python train.py --parallel_block=false --init="normal" --init_std_qkv=0.053 --init_std_up=0.053 --lr_head=0.0102 --grad_clip=0.5
Each number is 500 + 25 x the weight over its row's rms, rounded and kept within 0 to 999. Layers, rows and columns count from 0. Numbers have three digits each. The size before them is the row's rms in percent of the matrix's.

# layer 4 attention query, 96x96, rms 0.402, rows 94-95, columns 48-95
117:540481463514503514532478481489524491547522526514490467488485517492526499526508527459492471497496525494489541478507475518483541529562470489449488
101:462491520546516522496510470509495465459523519501518544494544466521532506503476522512491478538481548526497522520466463514515487467449495476553503
# layer 4 attention key, 96x96, rms 0.373, rows 94-95, columns 48-95
102:531529480483504508519511526489517497523496502500470499451505518463534494545508503425470506510496508509495477506497514481503551510508542499536479
100:515508533547506556488488464508477481496516500522490503523554489499519482481515502451518502479494534485509530606522465503494515491472497515507450
# layer 4 attention value, 96x96, rms 0.423, rows 64-90, columns 48-95
105:464477526489482507494530458501497518513452514463479494475479513527518495480473535547508474485546485488506547491471576499480452547498499484505456
092:510482494539562520554499492508522472490490487584505514521526496510519527491513530485457498519500491525503512475504488485486479511487483499530501
091:454464501511491541451459530489458532511520501515469524522561514495494501502474434525498475492481488515495482467482503487463486482492497486558545
114:525488496502525523470542486519480496486532513498508514490524450498494504468539474474503514481528520497515471520495509494515486473493501486462440
104:479497494481559472519446529515476484504479496497492505481542516505510501488497474469507518535484494502502507513461519521529501468482543454485520
108:509466473442455497486561497477502502447494490535485466550461516488507478511467506476516491502551494518520493534496456492508496519488467548504485
122:503520484491486527496492498512495493477486483474465494511486501536493511483514527481539515505520481499492487516545459469467503512579476516514487
119:470458480485477534466523473495496487464524478464454468515493467545513539492500475510540521497579530524497547531513493490491466505523520474503510
110:489486477505527474505483519481484491548506519555522485499513505501474526489504480441497491546486506471527465517507544490502538511533535475518495
101:524523523513507485508482514510475478538511503507510547541483507512502498455546505514500499482547504553501512496485469461497486453517491492494475
107:521548531538553475470469503513513497505481478481501454488510505491437487478487480505497526492492514525503519456499487480514493525505507527462486
108:524500492511511482486474495534479543511466498496496547470526485513480484511468511492460462513514520524508469492442507508551463485500538521545522
114:488501467483528502514502491498509506498510488539499486514515535537524479487487510507465508493467442498483527527576527496464503463460494517498512
115:539520480495498455457504476507479508465513452414468457515520500481521491502525484536528512501525479540516523531490490486475478505486483534482481
120:533512514517530498512538476531493536511505524496491532560494530458476454496495554464475499490506533478473488467507546515496510533486457473484525
104:477516520485486491494484485536526495535494519506529464488490521521544458535511520537532495483433482527458476452516496490522523467444483489505489
128:514446471529561510510504464497470455483546483535521525490521467494518516503484474505526499491551511492516488497467527471511497493468493525487519
110:475550518527526493512502494487498482498482499511445496481486480478457527541524496557504477515533515437504485478500523496534552535483465517519520
102:490503508522525480507532516503467497526431505487453521509468500524466491479484528528461504544513508492525498473534474513518509496494486496512563
103:534550493482506487508513526518521483514472535471476481470515501512513503486496508513512450496507535494499483492521453465537545485537501459486503
099:475502520460495511482509490454507529451493520513489483519503487511491513511471462523519460497460526473504503513481531505537475509460507515501496
104:501516527490459501466493471523539447500479488464540487449489497509557513504533497516491524507500505518493500488558514463503536516535482514494529
122:499514518493494530493542521492438525505495482509508485497516485516502487500509460508526499502504549485506453502475499472549491474502463518547478
107:477522505551500533502501492525527513558469495484529501474528486519482489498523457504497455504475517500443476479531511476520505504525490471467525
107:480467482470513525499465463529477475449513467489496466490537459514530511476505453502521525485498496488522504530526527491441468492522512476499473
117:498461489524475509503493469509500494435539472524503481499508490528493534466514514495456509510502517513441536512532489496512438513506526473494520
128:501460501473509513455511508474530464505473561494486494439474489494514541512486503455497531497499508486497505480493526504512520540499501464484508
# layer 4 attention output (transposed), 96x96, rms 0.346, rows 64-89, columns 48-95
107:528483537507511486514496524499443485471545511553499474516496527472471523529540499501481543514477525512520451475493449466503499469550501542517520
094:480513563488491520465505504498521539505497519443502502496488498445537468489476480478520462485530520478473503487486469531490493478505540493539491
105:526512496494480482538540529483554535510485496525490491520474531497485472536536558482511518524504537481491536493500499514493558470486524481450466
114:469510529488498475507503518484502489496482472509463532530495537497504485553474523542453472507507487551503567513488499488516534482521498499537533
089:501502535511438503514565523482509552490500499489497522504466493530454471499520531508526495459496492472555526496513467512517527548514456527479516
099:454526473593533503488472467481498509516526481487527511464525491513491518502522502491494490510472475481492478492471517540498492480522513470472513
119:490487468502553483488506488519516538518542504513498508480528492471527473495481420520476524499512501487496487491486558511529501452459537527466509
108:511498513495505528521497538502484509549488493522529490511507519482495470538522543484487478550447453488535461456428531521510515494494498536502488
103:477525527544470515496543504519533507465469521522497536524476486538550487496496528559532470450516478504475502490481438525513480478460468522484479
102:468466476467535502495483497451522523500497528457502442484534484532497498531452514489469491520501477444496499505546486469506505480483498538507534
106:495446493448475504552502470531502501487488545473490522489500503510538530529471478466472476519489536473465508560516509495475506493504487497529522
108:504514518478485527488542521475495441524515508531503495523505531477495499547524476497532511491464495485481533522549527461490497528511473465475464
113:491522510491503481485508494489494522490487474509482512447487465433492493490504505468520505515486565482530478505475494511529476495549500467513499
107:500493505466517516533477532495511492499481526521509520452478534507468539515471513476461493528477503497512550471513519474507512510559498485510580
117:450501490512459470511522504487511467468490495521526492476496506516485509499492444514531548488510480537521484516486485498531508524503519509520495
107:488455502489531483536477517470478459522505485501492486514497486502506516470510488473489499501537535475560504511514472496496457523503488474505490
112:484537530493434513513467520543529500499478498458461493475506514522483486501514531485477488487467468501481511499496465494479482518508489483483500
103:490488468471445509532468508495521510487504500496551502532501475530521435494508524481504536468480487510505514507503486477494465460515500464521471
104:482492493504463539511508495474531516512554505506529457501517505522528451492492478467526504493440483474510483503468525490497542560503527484535491
098:484449509536496495468501481475536500495506466493499527495493498518514506519517506462503521499494469502497509493510530485468437508483496543528513
104:523480474523507515496449477552465446509522460512505468440486511482508492509532537497498511498540495486497513528481456486478526474524473492505497
099:506490493496514507465482530496493549524521510501452478564538482525506527499461493489485495496504510549502513547503504501466449512519523534509521
121:489488481510549473494492498513571480439539524509480503511498516498520474547524493495513477510503471517513501481504502534474487514522494474463508
103:516461501433523471470502555486522530435507490500495498499469486468526479525487503514494561501535463528514570531489489484493510531477508529520485
099:504535549488493478525494537549514527540475525533472492502503535477506498498507491512495470514514512540540484493441491503508525487519479515490509
106:509486501441496513510527539535491523530504498489491492502513472450510478525497490495556509516488440491539484527465527489533554503530504542509470